config = dict(
    n_layer=12,
    d_model=256,
    n_head=4,
    n_kv_head=2,
    head_dim=64,
    d_mlp=704,
    vocab_size=8192,
    activation='swiglu',
    norm='rmsnorm',
    norm_place='pre',
    norm_eps=1e-05,
    positions='rope',
    rope_base=10000.0,
    rope_fraction=1.0,
    qk_norm=False,
    attn_scale=0.125,
    bias='none',
    tie_embeddings=False,
    parallel_block=False,
    init='trunc',
    init_std_qkv=0.0337,
    init_std_o=0.0337,
    init_std_up=0.0337,
    init_std_down=0.0,
    optimizer='muon_variant',
    lr=0.00643,
    beta1=0.93,
    weight_decay=0.022,
    lr_head=0.00745,
    grad_clip=2.0,
    warmup_steps=200,
    schedule='wsd',
    decay_fraction=1.0,
    decay_shape='square',
    final_lr_fraction=0.1,
    batch_tokens=65536,
    seq_len=512,
    doc_mask=True,
    train_tokens=505500000,
    steps=7714,
    dataset='wikipedia_en',
)
Each number is 128 + 32 x the weight over the matrix's rms, rounded and kept within 0 to 255. Layers, rows and columns count from 0. Numbers have three digits each.

# gate: layer 8 MLP gate, 704x256, rms 0.105, rows 434-468, columns 128-255
# up: layer 8 MLP up, 704x256, rms 0.11, rows 434-468, columns 128-255
# down: layer 8 MLP down (transposed), 704x256, rms 0.0623, rows 434-468, columns 128-255
gate434:134074188124110134142125106154076071137107168137070164164116103170160112084116135167090184086108124111105135123060098067117161098123161150164117135134164175104111155127171145083109172156131058142140182170116125116138101139168081088175119121093077186089122179110122127120134116089146186118114120169113193087105108077093141081096121108107138082116091138162188126141117190140103119094103
up434:144129198181095143105138155193144136128158090131188122107086114085144087162121133157135107103131144146114078102178107178166071101126126168107133159135122157183148139111153106135150166147146121206080114108086122181144171110106090170131092141142173129148095131158182081112149138091133106115160116157084169139148147137198165124152123169128135140118186082112169152170147165105151131119120
down434:105157081155120166116112107157113140168157076159099153059159109112190110147091148115125112139122117113107145093140146156137135095165189112216092148132105174132115176087132130092115071151146155127114096142156167114101170120175120092140143160103103127108084165125143138116130097141053115130123161122109078126133146128130109093140125110166147136147170122076078122151095111106120115082111
gate435:099155146149142108114166141110131133156088099156104154155126133083068149056099091066159106154171114135089101100136165124126149136164169152179195120144130111157203128139065087074115129136184212102112114154154118110090102128148115078142151140115110134150117143089141137117146099151170129136189104112125126119216117194145221111132102131137127060057123123071100108166122137141121144105163
up435:107119133190091116114149096170111137102131118117146082113141141061130138150120154112111118104060118116154078142182163131163136110150088078056125209150066135147082169111132099142196136171112157111160072087182166131126181141141151161132115120097149131092131091219129092118149093100147239099179133096121131132122130091080107194159140151081158109123113148101181115115125126192128162177079
down435:149108234160169106201131128120053106140107101148185142146162125130108067167119148128149081095146154134130180138147156087094130086107111115095130201156186101097151161173114174134105130116102184148130097131152122132139116193086186139096076082055103115125198111131140137119126157091080182126149166191164110185142142094047129180128163149121158110137116071052124147103130141121109181128103
gate436:145128117085108165131144139087176108117074127101125124117112107120157089177163165103098162124099098114080098130146141149160157115121178163119169091130182139136114147123081172150142109123131166152175167184153107105085139181102068080140110092104107109149167154137152105136144129171186090076113120117170148095152085143112148133103127137077089111149080114125136090135180152141097187146128
up436:127186135140073125150137128131077076111101148132166203111131098072174088147175085075144081127132173094074096136149133143141128175152077087180142095137122150135112163158118100112111082138161150100142150146125133129146133166172120102125074107115157114135071132092138168128098136141118102104122123125128155090092169142166131127075080107088143102107151127116055137118107121160086066111095
down436:095111115116145141182135150122101130125143132119149139177184156120102042153139166114142016135162103140068181135068123064122087123153093135180128116083127116131146163128118045124185178136121166126171091124134124121098130139098107158128133135134136114093125122151140140092126156117142130144108082132116156099184089114157093156129158160135107113108125161153181146148102149097164106131124
gate437:125113132119124125113123092140125089130151142062128095093148146122106077149133112077147162164150129088089095068067096127088101224093197132110153128078163135142242127067135121099171112138116105077108130128158167053158106129088117166127144099152139154062146128129079154050116097122083115206110135096149107148084098157122195126089141127150099167156120131110130111120073113105142126117087
up437:114129115128114110121116088144121125125132105026151168058135108093099103191129114147206061092114154123103086090133184113165186122141116113116125133073110166164160150172175170194134092108161128081121123130138083107098152112129074209146180158139187133176105134180141140123134140057056165090131131099139116067077168113186103137104171131126114137174093053161156085156117111127156082135131
down437:155114064066168200211128105129149113161212127055142153194211153094165124095140125154127196205100131176126116133124161137150116167128105137124132138130161145150131068168117152101215143117147085087171157157153110101082100194165105132144123125144136128133150071184101152157112133097137151133067150080157142103163140097193129095162175107143118128067137101115089172091168159108151105162140
gate438:120172140095164132091152139156159092101183125157167101123139192120134125078062126149108120191140184136152153120147151116078195129125103123107142107136119171119104116134114144115118080112074155131179169098108149108150116070161165146137116109106123078188181180054051113112147167089067114105169102149142163147171132079104122086116084124104182125118094118142127065174132120106184120164131
up438:129100133110128065077078130123190189147193097109149091113141106161132131185117107153140148122101125200135135139187183136087116127108112140098106130143087068158087095106132155151102078143121108118159183106075122096165102080146094146177079100143123158133128166119072047119110168140110119105173122167102080079105127116136144119159121081068151111173072127125138146102096188158116109183114
down438:110052088129130137120073083113115121162157136086061107153097089107165143101197122088137182140148154118104134108120106060092116144137113099148120105106092146183093139158155087117156059199146151125113121067110104178142146127108094137141126072128122138101144178089125108087113104055113169162154118139128117071123166171117117105168030071089127096139118104099125186128059089124119127175132
gate439:093068185144141095069116089107104122167094097158067106100167154125171102144092105119128133128109219169196191180167104099103110153131089127062157141148091146111202169122137103129159111196130101176086038135138148161084098176204170181143102123169157115102128118104138127083123193124094136123205157160088131124121113114177121188122118123194155135184158159132138132140112146089179143086103
up439:088071143177106072127092109095112121087087088143062112131099115143128128126168092150164132098142090081172102077115148055101069150078155093174143109171103072106127160210171091130097098075134093137085172113173110149059089144090110124113091114096106137090165184159110103115112172118157156118100151185115124098128190117211126131109075105102195104129134050119092113106151153100140082104145
down439:092121115122172129116125128144140159132111140078147129080186158086133095064120110116148128176168154136124171116096126123169102206086130117151159144165081130135141127159115060121151114141126143104138097114138123073157127124163157116185091096093127073155211133152126104076181146104107114091129093130091154119126093084097078131115052139126123223127131084085181139155116126093184180089121
gate440:140138085115057132114133157113101177131085107098094121131156127186132124106190096174161143203160117167152091129158174191048056091147040110139103160115135072192129128098121122115167140124125167101113135098193057173145166091087144113109141086119160097172133165182113109126087086119159203127125106116173119097159146128143124146131131183097151145141092177119118125144166149156122153145114
up440:132147126149110164159178160175136149119053150113126119164114138130146155127131140115193122161157124147137135133096137125167133134101142082131151147111127149159130115116118165082179140173104176162150103079124058124139107077091170134078074109143116116113164120136073104109141133120140101161133173101108135149190143086079129147115076100157087139133169132070109138111108174143137157066165
down440:169128132062098141106170102129138193107166070131078105089115067182142133190136081104097104128166143088145113140133147168139107129170096136158134135106101087075119137112173107131130132168150164063093145156135107155172115111151072120104077076097204089154112067158164093153127135128098104096105072112162077073109131139124151084134104115080162122168129143149108100156145142090125104158105
gate441:105106121116065117084130126140189125174128096099153074053160167143102110141109126173222082110092087122110057135183130179100126144105136129183130112178113128092087120090078091099134106143224082067154169085172113110171141069096152160172170138100110150108088174093075126115123152099109121187176130070199115116149095130160180145123129089139102125116128073150081164098172123155121123115113
up441:194158121093147063038156045076184096158185100048078192087110178085152194093131108132163069123134170118146165131131166117067113157117061113129166088143121160189147151124112139085117123119122058094139126111122142129169130178138119165127119165149039185129154157151104139085120136074088104136168129090151155045134128134101094115138175134104103146104084095146088156119117092168187157189164
down441:081165125116102155081092097071171134162175144144158113121167168101191136118093126120135059112172155098100136141122131150101098199093121136129078116128145130173082236132100151089151071101147110106187069189140105154080144112148117155185101181076075147071178121132113140148210156126131125147111161153114163118091130097118187127151084119162115090169158156140120150165109092186204089168110
gate442:131110112049048149111095140122187177084164142106157135123138080084127168079204177089237131108183118221105131083155112141124115071155127077142167110156119106138168149116157169102182122173107126093105042118072121174119083129150146082201149190133120184152177180169076151136159143094164197143116097168030079173083174157108113175099156129187092133135094146158080078084128118103119103155113
up442:168116107140148133130071139178107103182088164158084140129121137114048029106129054137114229162153137108135108097069130161129174165104164103121154126116185093131148135136139113176190191115123165110150140139148153165086099068089134114064127171093163138094152124153139163165080077142051097105095134164142101121129183066244140149055102140130127097180056080161077168133224180076136135136093
down442:129170123087092114178125163124141133198124176110130111104093117148117094028100148088102229150207110139119099116111147062099128092156120118114151074138127186124134088143201165123129100069121086103089103106139157064146118149127122088084129083100121126086155110133142116080109170175132142110098138140068155131092132116081146127150174185152120163153101023175188106067193078154121065138143
gate443:137156131153131086129099091057130114093110064146152164161104096098088064138125131163175086110134145087193172156146130201154132127134125180089149073163189180206091165129115162150141158107144090162134167117132179132152126078101048101155204120158118068139114106169065117076164160117114133215123074102123157132103132069095118112187161085160139132127157104126160104156156154132100096103125
up443:173076109143115139138126077111100156121148142151152160063117141168175183094084124166140126110118132106117127207093127097059100152139104144082158109183144145188104141114080145143128147070100071172105094097165125156237087110123117137148108107114128124124119129116147180139169163128173113138086140133105060178093165218141183165106113119154093157138163130088145102092193162129099094173138
down443:113086156146077135136121090090165123105124060097147100125134121151119121081119084101128135148153132167116124095134169137083100150093102137145082151123062139134012102151116073163184094099080099103137117218073134125091173148103066166207133094083163147125150124128141097068085119125152145114164133121102141120116137175144095162117129140120121121112069117108149115080155133119113057109182
gate444:140119244158075194104127092143145077133118056194093210067154127159130137087095159163153099146116205121135117148080067103144140129131121084162150151108081110131166184143096142102117144112165154102114133085132120117177137061102154142154113170122126113094146152147130126139130115120105068196127127071151075082107094155106093117189168121163088162060107094122125122127110127121150182147105
up444:136150125147173097084138106058130131129120125106173160147146124116124127170130115119063120120135167175181150181133136074079123249132115148167135108074151101130099221134107134156112154096123160140155106136166184093128114192121126090174078113136171121123131120104124082115165124167121007144121067210078101078123121062169151122148116145136077093205193107095148096070182101102130138138133
down444:080126144130170164107126106122099115096105152083100075160107209106081136087146117130123195186086156102142133190125111132109123100117153106142152101142138082153084075157133134098096113135133113173127070115161096194139098189141106123166092099108193157219099139144062170124162151089103102123109131176125077117134185222123168179181140136142103193169090148102153124075147107129132132075143
gate445:089104169074100091066155168115102139099130098085120138182165165183101116155129076083096099166146181146147126148146169169082081181131114134155104119140162097120108050141156133159153095127169110141160131118118153128146141134141179068116129069122145105144137075146163127144123141167087103143096155105140159161086102120132070095121153149136123157147153117104114142099117163051121118149135
up445:149153142150132123109170098092080137184080120127095168151102135143108114087142111080112180096157108100085095045177140174134165109132152129161111145145116148148144111119112166162112135084165109118116177158154065168165157118075111061132195131112098087122128091140117101113154155116105131119152141131105161110089180177070113138151099160156129082126148171090100131153105123111175076211136
down445:125154125113121186086181112089097138110175091123117162181100135082080128168136153084138174107109104097126075076060130116155092114088181171075128140137128164151158129162084196131115196128126107108130153129190127087182135098140160119207151145111081090092099172119164149100151094152159136149108087168138068155126113165147151132113066112172109144156119100141126119143145090136145117189133
gate446:071171135167116129137186048119159097121147082051068155123112091106109206140155166115181110115148101121096145132158157135129134190117107149186124146103166119141162130099146133114143201152161141127139176089115126135137113101155085196085064075157173132065120084095135114133065140107138086098090166133171125088081113096137158092122113162163140120163098133098124098122099168092176142123122
up446:133162112078120092088137053118145117173112118083138112086160165138158136163133153154159171124120086148115154108133139073099087120137106097127124078079125146111085133114144123165147131106075114166099178153095060213092155124159137190143132128174141137139091118082145138096144095101140073128135161119122110060125128074101139093122120081158119159165134127146073128078154098121131148077114
down446:107198050158117101140113136076205082100165102083113092161152130122193179137121139093186136112132098117165141122138116164169108089121139066139150125123080145105124127128161172147097083154094108127111128166135105171130180123134129148101171147123122108116051136131137071080211150165136093087123132188148133139139106101140133126171131128117187143100117082153157087159117101091130170155105
gate447:085106084125109123079137134073125097119136198109140070125179148121173078146143155130163128186164080150137074089086187123170120160176118063157083080139147133119126139092172181115149133166097068167102078100091097121104072119089082108140168119092131113104169109056152129129178124099150138094144118116137161139124161129155105138074177104160113160119137159088176132098163116116141133109138
up447:126096133098062128158166078073187135115100128130161113106070159149077128123132123159140097088072143110164119196120113126136131128142102113108158197099072162094098090112094156116097154102159126100148132163017148140117162119154163135133164120135132130163168144169069108135082141200151111125202115142099115115070105109180076107126126138106172155091068084139055132075176132112178132060171
down447:180100124113122094217186108097138188191089168124070109191132158144108181060154058113166090132098130128094078125113123055160113093111082082070161164116097163126179181158130070140109070152154117143195145150096133182109150139063162158134154148087088121121130138107119149142168172169122103102173102108093137185109158127121124135120168159143139111092155083145077110114123200079109165123150
gate448:075180142126155156134161099125095101120187061128126131091163089174086092141106180126107149141180139177100094121175086099188123122142112178149126129079153131148120140176153127075123098131124100164097112123132198113072177101079101147122123123127124151102160126085099081080171149158119159093192135137178102109137102180182141108139153120102113077166117078157152139110143144086152079108097
up448:113182074087062095146071160133067124106098111140124093103056107083076164166135102162107063110126117089165085143129135146108141092123124082127118152153145118102151125187111131124137133123166160164169078150145128149110117134158137080116136149126138095122084073138083201146122158131155110089112142133073146084113107146141116091146149153165099063157080164157065121124108122103131123131106
down448:101105193131190177097169079134105118142131166150156097099104107128190160153132136157168068136206066176127082111149115136121108138136081146122152120021107176168134140133124148125147206102118142143167204151130119100146112102172102106100156129122085152115164155154139130105142140130057166151088123158099110068057163155122091158136126125159071111151126121109118091124195158129093161164117
gate449:127093158097134080151155088148089159111077110062135137089159088068152143096094140111152129123111122137091139146146094102118129063124132070138163123220157146152149176108118120158127122129181152090147187181107127141112119058106110180150132106144057127093178137115102205125116184101143133122081191115159179129104123080092121165165114116124126115080089140133135215138158057112128138143086
up449:198087109156096095089183171115098120163053182052128106166138110146132103166215153150102138111145129119123106096108093137123167138081103187095171176156120133122146164130100049163110135176149115107119123085111139122167141147126157140131147109133205093189164102173168151121155109213162120123086099107157143125166090118120142074100152107118099147147179151189133119137160108157116123155104
down449:128190137195115118092162141093102106114191087100133167176145136194112173105112079127102065131082102170141117147101150142165117053131131199146122102121124107109171130089138159119157188126138117100119145113145093151103081102135094120104124161128143150145121190114166060121126118159167140118123103157125144071089182145154198152084140097186114130107167187174112077131136136067096128125125
gate450:081188108107111142078134114120067098112115130090115142140172151093147134070155128167110061124176212104123140107150151072153138124136081075090167207064198117068141121159151123075134107156125101053181182167130120091107083123188166158053096110115178135169123170154102132158123097156121111167142100174093110181165143079098150109167142140137135189099141090093128094146137096118160142199110
up450:140131077081151118100115119084111147156162135185145130143123115204186178086206144113080043096130098123172127133130085058138116084110119137147106131071059194106096086114180095106168105112085136121127167071161073127141151125125169079133131144068121138123104132172078125104123071159130090100100087165183151132107094116167090176132100091108142143135116157157070137079117183066128152194112
down450:151161067148108152124164138136133101081127128132160085089165134213058122139160064111080142200075134122111086169104091138108191102162133134148113065128124149167133101144200152128107114193114116148095163116105119108113109144078071184124191120185113073070161166165191154093161064085127158144174118109103143147135097141189111108144093107151111098115146135149114120116120178106097101100124
gate451:132217147153163152087135140123151130039141163120161081147118150145107175157100149158117062088159180151082135109107107148146139142123108171175156146160174135180094117127124137111162182095140136108099097150107145119146116101093136116157125142061120138041145109047130126131109156205153191125089146157050124096178106081136103168095146147137075136184147107173141152145122078135168078133095
up451:154102119048095156137167157095163140078073147130120163192154098176159137122150125114117139142122100152116143145117120207069088166101103104089151160105146170118129100112123110104148166168121159174137095193147137132098074163192156124131203075086160081107071098136132179068062142145127135093104172114137123101087136171107101090122192154183100083091146076124142107109110148112135129099165
down451:100090104133096119109119116122115139106103168135096167139126134115173115159108148167149154136111137159084115133107132169139101194123175062101154121197153153145130131185079078154122091145138170143070128102071134141154028114158119141147176162165126111134159088091084131125119126133110177113094154116123144115106187147139109166158193130134123064076131102125126129130154126114143158177111
gate452:101223154144094113097131081090077080133049154086133126150124084149160118142116103122156093121185132129132144133149168059111170151105133105156159117125139130089121119078139064092109079128153082084098157116133087164122121121131087150132134106188184164128148139160099150154081136152200150148080147087082129110140158100147169164139101166082066127145101159090182069128111084136060117164124
up452:062186133137133077156154151127101111090094105182117125087140085088155115126118134150127119142139137119160138131146126140110142156127116165133118199073128117109164138065117139146078098148094151132071201138104181113162077154126158171170136110086165165085151114087102091104150125191172149106125144115143125092149115161131156128145114134152137123094139103161188149155100093110149124111133
down452:111119170149115143096168097129119058127121131113106096143118114102110199131119130166187159141199132111123096156093094075115132141133131106078129112152104157181065043141115130121116140095151147126091119093114138194136162058210155102154149149194134130126098103160070133093096105211105157121118119086119130183113166120122182176100094130100091096161116152159206092146094131124141108116125
gate453:181159108144091133084116162074124137138147143101131139087122085101117142097109093112098034104139146172117106118134108177150122139125134131193117113134170154137157121144124088131088154073180108101133116100132119140130179142140079143117047132136108145161146122177171111066089134164102086163060092154141090108122139128124151117119095124099110129154112112079116098146141146177150114141103
up453:139165156104138070177111095153119135102066181099163176105134123103156138128094112139109124127127161115142144160099094132118145174155162145168149140086162195117144148135079143113197104103088112123148133129164131155157116114088171098140123158123141166175127076133106108113171100146135103154143095121152128128084144125119105092136068115147064144134154186123106133142115104136140176149119
down453:089146149109081095171138113170128199103110130117103090165141126083038115123124115176104022153148146125118156139167154102102109153088121161187171088049131153092125167143112132143131160126145153125112210127156133196102127153111133140102113119102152083141127140137093127134129134160094132134156109134113125139137097079129153076174156189078059115161124145132171169075142111118163194149118
gate454:190125105171113088099102120173148196152103155093106158137075172145151112166117084099135071164149147155126128164140140196169119193159094138155153094150131124140077133135134159185101129158141129112161116115136125130064140102174090142035116067142128130074144067132151121112095122065152109167129150162124097109130081163096138147144082213098097162102103082137084118096106165159133083117170
up454:078131083104141097163103121081131125120095179119099127122051126136162141122111129133130054140123070176105161086188139113124121141138149118116153182073109160197061111146146125119106101133105175097160154146141084121169094113085162076156188160124087126165178097151164123124175125167048142137129113152087183125137068093102107189112117075148166144131149078173096095138125116153100153113104
down454:158128136079157075077102065129108119180125132117141101154121118140122157104124193121185095138133121151137136115139096159132103166101107153074149125113148169123058132211127115088126121111108165125146107116087131140064131171107060082126091111185077153150137049145151126137124090118085142144123122104073087171135129170124096125139133152120183131139137122093114187122149121133123164081148
gate455:116182192133163118118133148110110164093153145111195106124179114138084137139083098162105136151137185084181094118068133082161136120100160134111100105157130099105095163185104136107094179101125170114114125075142105113117075107149118133137136083115165147111134081148100175115147126145086099089174150109109141102181142131108126122125150158111075140147087125147104161091114078161143101183125
up455:144085091146145064128192095106083121120169145053123116119107131142090170072122087080088099096102130107118103088172153126168072124106147019134112166183094147143152131174102147147175113114094093132174120118187154123188130099068157120155086121145110119161160115160108109164175140081217109169195147148152127133095169096120148125169118080147043144132089101078111137129135146163115111092173
down455:117123125140167151022146134133155140156132158188133119120115124137121094090123171159116149125173121170160093162192137173107091118126129150126185134113147100112089146109129129139096144179112127116121182144143139131065095114125148102192129139138129157108123127138103183135148113137139187138114122131109147128078101107125128142141125128100153080139124101133065098119137135128188101166127
gate456:129139114062118142085163115118139153168127140110131063165174127072085110172158099173174123124097169125160207188139114155156149142114105113164152109128133124144104148137094129163151140124160138103147114084107138119161146188086067139195143159119207122139065119103114195109079106105144158090162175147137116069202126084164118112103126105077118130162167104138167093127118141136154116134125
up456:159153116154116141110214086092174124151112128171132101146082123116134101105086124089101139073063098184106202131076162085080051091190117117142101195174129128088101157136130106052143118153166086152110119172086141108105127145160126200126100099139121065116149114204124189091150134113129130120165073127095152140146106175064151163098123109204126117134115137191138106154158153066153155097145
down456:118122161150159110106201118121116107119129134127139060110154155118183177087085139138126151113087151148069184125122090141091053117109105138149108164095102179107161140104167085122129147124163140182136146112119166102073092055132167165061158148084110105176163086166145200134106102113115115114144157116141131101126100120119137127156133157166123087155144157158163148129142179129089152075084
gate457:138122126102131093092129156100140107083128146123086154156121084192134131126123106096047155126103197132151138109160098099123218116075129090115094123085184145120170126097132168086146153092121153093095135186123117165118117144141061155146135093131111096138120148149087059179189161101137106130193162141115128150154088119101097174088120095152102154116132103100137097094152131145152121124129
up457:107131141137155115128151115159107149170147112098189174217098180136162096168148147152074105107173143135114150143131076109167158104142133109105133169112173167165167150102134168132107132103166164157130159134156090147161121108131083184128123146156135114121133133135137183161095200123143139128132149108144139186137125102134105160129139207081084119054167121126122164099170090100129121124157
down457:167168111092126126130141148140124102122122198158093169098129067149129115098070113157158106108123155134133124140200084125141131111181119135127124114126104116063141145103123188154139148090108165117108132126105156129131137194127124129131175182122093137116135086115168142169186149180117074136135086124130088172133126140136087156109164104178111176209134132153158133092095132126151135143138
gate458:129178172147130094105113114131148116095104167130130160051172122174119091135124114095144139125162116139136108141088153137118121167137163089107097140120117145189161130135090114094116090089167118111144069144123147145131142059116195141117160164144136155164109181123129129148132167110148061144130102152154101104127093141131165164194170141155167156160082148181123119109163139148101072119173
up458:126131144141095167120085168065135100139113154110171168098071173140130139126169127136129094157132089122136181120095172150084112114092117117090116149092144078108159139161121096133100146120162138189110140165171157114128137098129113092132173148133118112071153119133077143132127092108112104121154076129122186126143092187148096127106150121130117135085155093092142179111134101158180146097083
down458:124124178121120135102148097135100094153103129094173130174121171146135126137121126193139103118039106131110094092190116141182122082110126187144118112136080141129166148123082152122164152195103192096124152155117133127119136165166109188156134109171100118110093151148115155095156110146080075094120116150139151131098156144145138088090190123143098164199153151065140160103166113150101139135171
gate459:156182126156154108129148125113139119112177090082089106097124141124132156107072162132155145136147141091107079112127110077201115158186149114112149168157106139159101147107097134053084121126145138166184103090141116190134122119137111128149110123111083142110170157160185127118166108111162156153111148104123167162149145095081129157053150146155172048122135160122153152181169138126150170116128
up459:087149114081120081138147087125130184129111129157135067106096185152109122155106088128156146160125068208136151100100168139062165122125116106135098153065151120158128037063096161175134122136122180023100168217113130085147173137089093150124131076076138121105140111119105130141133136116152171174142126094145157091148109194150162135120165126134151132158105143145141157097158119101065142090131
down459:153176149154162096135154056123112103105146151184174175118165093123131120129152164051157020097078133111108078121137149100133147058126148090129169193099091112154091121128113115169133147088113090152104108114165140118096147111112174159148150115096155139072131171192084170143157149113149081148120129120141134134132124165103139146086104070060190138136104134083082116147109131101121199177105
gate460:156187117165175157092211152132150120100100108140135158163155113064112120151078126105143131117102149118112139081161149132111149058115122080101171174122144109132177084134112102153109137147167139139167083168148106157055103143132135150144085098135060048191110151195081075138091172197168129181133127087155139165180075109156167106145124135131115133131125104119151129125124084138152171134105
up460:133112149082137148092158159167117127133129125110100123116111103145102137128108095121144132133170097116173138127097136153090184176159132124194185130106124140116052130092134124146099133120144198102133193155130168146140145109142079103156139128124115162109126145126118139098111130119097190102122175136121147158141088131115122114217084197126082126080102128152084174214131108121165115091115
down460:133102138141115141076123141126121153109093096120179133077053091161120139130142137126112178200061104157050163160115182159121173162119106142128183095106142182099147097170104082114150108213200109150151155131154113160117155120150148157096118076132145134106109175092144185141173043060130145080138155110118093095121076132120135122200137113146167086137167121163132116128143135090107143065141
gate461:133105166112130137145110112100147128157095145125085210099171138097150116121154113061072077142139119153137190166176142138095098155111163166110130085166075122119133166131163173112147184104129125095185103123142115141148108145151083144136160086085100126095108120178121151189149119098141126133166131088084139148195083096199070123122086126173136153097083139103186142141132121130184117168116
up461:092188135134106141103113110180118119105129113113109152142118101160126105094105205168153165106143135166100045149112214114136128141131114096154115175175119153138108109111125149128122122090107102156138181126122146147087153095149157152101136124100169090172131115113138153156130092139156161170123125135101078157105127114137156114151116128104094106163167151132149099127138130066091085122068
down461:144121100174162126129129114117106174197126133144189134133112139183117158092075159131136163069098108132097164101196123130099090077147124140087163148156140103125115132132146161138100124105136084122137133088149127097152104126126147150118083190127083137122162094153144149125124166085066137104120133091098124095175128095092121134155088133147207083166127132168117143139125127093095142127074
gate462:070141077123160147121139071136092106172058151126079130124136136143140118108099151155125129149106116182124148081158127109141143107151159111140114172129175135136108104103132157142100097155120116092144112140167123119092099114141176163172174126127129126082133146089095131168150140130109110174139138104127132158136117102089104156152123106159086127094108173126169114127171134119145170111144
up462:113104087159153109089053058127148123135104164129089114102145120164110160149109101150072169129115078142132138116197161143153114122109142094130085164152176079198152119147157123119105087156100104156135158088139098100110151073149100157162175112147144115096116175147128139119132094123160111175172125150155174133093067095087061088156132048147052150134094107086085135121118116180104137154189
down462:133109098143049134116116103197138112108152125092074098112103136140103150121131130088093164121129132128092111139131114135145150085131065080184172166117147177119094169134099134141146102126165183128070145117146113153111151132168112159154155124075170116073152129134089085133191135132071099104148107144160072184162121216066097107111135136127150171127079113140113148097116111090109138173121
gate463:132163138103078123123115153141146089146117082107121141114099097140194067102093127066116089157147103133164125109084101096111149164125140102162136146116119150119173099127167097122104110113120155080110132113194175131169154139119065073069074088161126107142150024094174173139171059138115159174109174152086118080128138127124184136150110119130096132115139119123116116079116230146129192101180
up463:157163073054146111131150154110160053155137174142186215083130160121132084162174116162115140110121145160158073119080164155144045078104128144084126103099119092155093087139103093104166140109156109114145091138140095106084214153104140231166168138181148117141111176096124121161094143120140138165122145132128169110137121089089175083147116128114138091096155101108148151137114187126070130100080
down463:130154121144103127163086097149089088166152135074168128080197180094148060139106108072155200124135097188001120115148120083087118095143111146095139092101147123108167173109217147115162096107091068184122168117109109164131107114118136120127085104174144157081130134126123146085107214124109174155118138122094157150118220135156177084093108156178129056120204106155089144146160164120132108106151
gate464:081190149090076080111122130145121109111172148093156134142124201072168131115167156195155115182099104151143101120084148170188136080107092135145095115142110135108099167100105104078169122093129139136099121107137192116160119077156159111153128128160145079124191120133167110125103117123180158129105163091147138117096071157134132108205099145116077163132218072136158159080082115129118101132112
up464:186065146048118119149147126057164119131169131075087097162119117141111116201163129090114088150113112131182148124145050159140126103106086195123068095099173103113098120079174132102104090103101142094111128105122158171150137153121123130158146104154125110064153096146133124101171137128054074135122132066140151136154082124166122159121180100132076106158151106110100153135106079109113088164145
down464:127087106070175107092079140106078192065124174113055052078112136127150159051175102171138087145106149106120140130132152184080169130142140166172200161138114114122081166126092148152114086083090113130133144147123132169155110085149124153081125092148159124089185159083086073158144140154118150152103100125189074162079097161112082097139151144116110086149153095131096147096148112120116133129102
gate465:099101174116201112150169136063129109117183127171144123230169171162160097096200125120092141135170138156103121118127116149138108140098133070134139149148129105127136166091075127143101153095107145145112089156111085086121163111129152149105132103087137125148172180082180107195072135117147156103093097134177142174170139104135104104126118127108111119150119091151109054198110121082115107192143
up465:212137157115089166072090121145085163147128104054127093095117080102115151081135175168185021145107055149140169128117140132125121157137116160119165112120147114163148104096102125134097151142141170123094121196086177133113087103139118140127148105162130134130084119146129140124104132131094103127114119127144152132149067132142148139138156136153186137143119137138131109120109104172175099156177
down465:139129097107111188034111157158131129134164125155125158115146109087037192168099090116193137155127032110088099119173108102085143083147145090153094137124132117103081116126158127109155098140158108164150095072170130114094130136083089109103131110198112126101135113089113105166186092167083150089081129121110166115113193116113162187091141140123096115081089132069108213101138135100148105140144
gate466:110171139132181069090163087122063151131167150139140148170128132159097104147053096134140139092156109093161123085153092171150172120054127167088174143136158112086091164150073131068128138124110067122133124136181084101053126141082099176123142145106064080126174103104190129103147140101109132155143170118158108116075126130108166177119178134093117125141105067142070093116150126048086163087127
up466:158125120163157144140127157118111137078151132203108166176157133146017146148112121160111148147103136111099153098117140123130100087135116136089130140177162207114172099180121101159155181078092092157179130185156155080108153126075109147086113171106077156131143165065162175087208169114093124138151078135124166129149143117095163136120115088167103097122141122157138145150093161118072131162090
down466:152183134128111181047100182110150146122100159160160142208099167136089150139097112180120185115088093159111116099187111171129161058121111085089146160139175135138183059180105113131117142117074087090190155150171115069149093107122049082166159149105151152145128141148131133131194089142124098093116140130116144092183110189116127147101114145148114119122135146160159130149082110170102130136135
gate467:083104079117134132131093089094158146092115161099111102114103147120143165070133111139136185152106133148094157115120157119120084117084129089093108119127083179101159097092157089117137082123164113132161072060181091110155088118157093093113111149108178070100131149162147178077102097119094127124076156119164085158151164122196162173145131121149041128095112129129093161108129143168133160136161
up467:111069080098124134130119065122107145134120142143162087140134089159108082151121149097145150101117138122100104195146210130084153113196145160132154091128138075133148120204137126130180098105069151168159103132080086099142090094101064119119082125096163088127188071143137113123076168124115131106053133152121138149199169127155099158102187116130131088121129107071146119082147139074101106099105
down467:140058120131158100106123117132135074099151103106068117165162135178075130160131145148207154136106147149094077164087173157142132125118126094124122132101102103111086137180142162209160143058105141074173072118108127178108111162170121123190144199138137204102101069143136090154194139146082104120154133156147168163167171154106060099116136095137165063131123161129126117090162131171117082082143
gate468:149110158134129144132188110094132157082097122155076088109142146116181108124072144114166169140139115111113142134067167131140157156212103186124109074113150125139145127085062112103106107136102130134132144117171071145140144165134096141121136117137122154140126135092153146145127182052135119150141124140133153137108126123126130127158087157152144137169088170169074171078186143095119126121117
up468:140133117098097076146167143158117127151073111096080161159092132130153133114103113142123165103163138142113114141136174144138140133124198109161098113110112109152115179123092108173140136179160115060101203093117106169091118154113173183120125148113144109136191104164091149105140115224109120076173156097087090183152113135038120181148159102138160151157123131136126067140156143156185154078132
down468:094100163101153128119149148101135129182164103143144157127113065189090129080146129089102255134145173091170112089156059110070106091124127080115167177127122175114126142108157067128130166078125143115106092134106137106161104094117097148115124171108115112130120133120196115072174050100079082068082153089133165163126196114170130125128112138106078159109155106100135116160150138137153130133064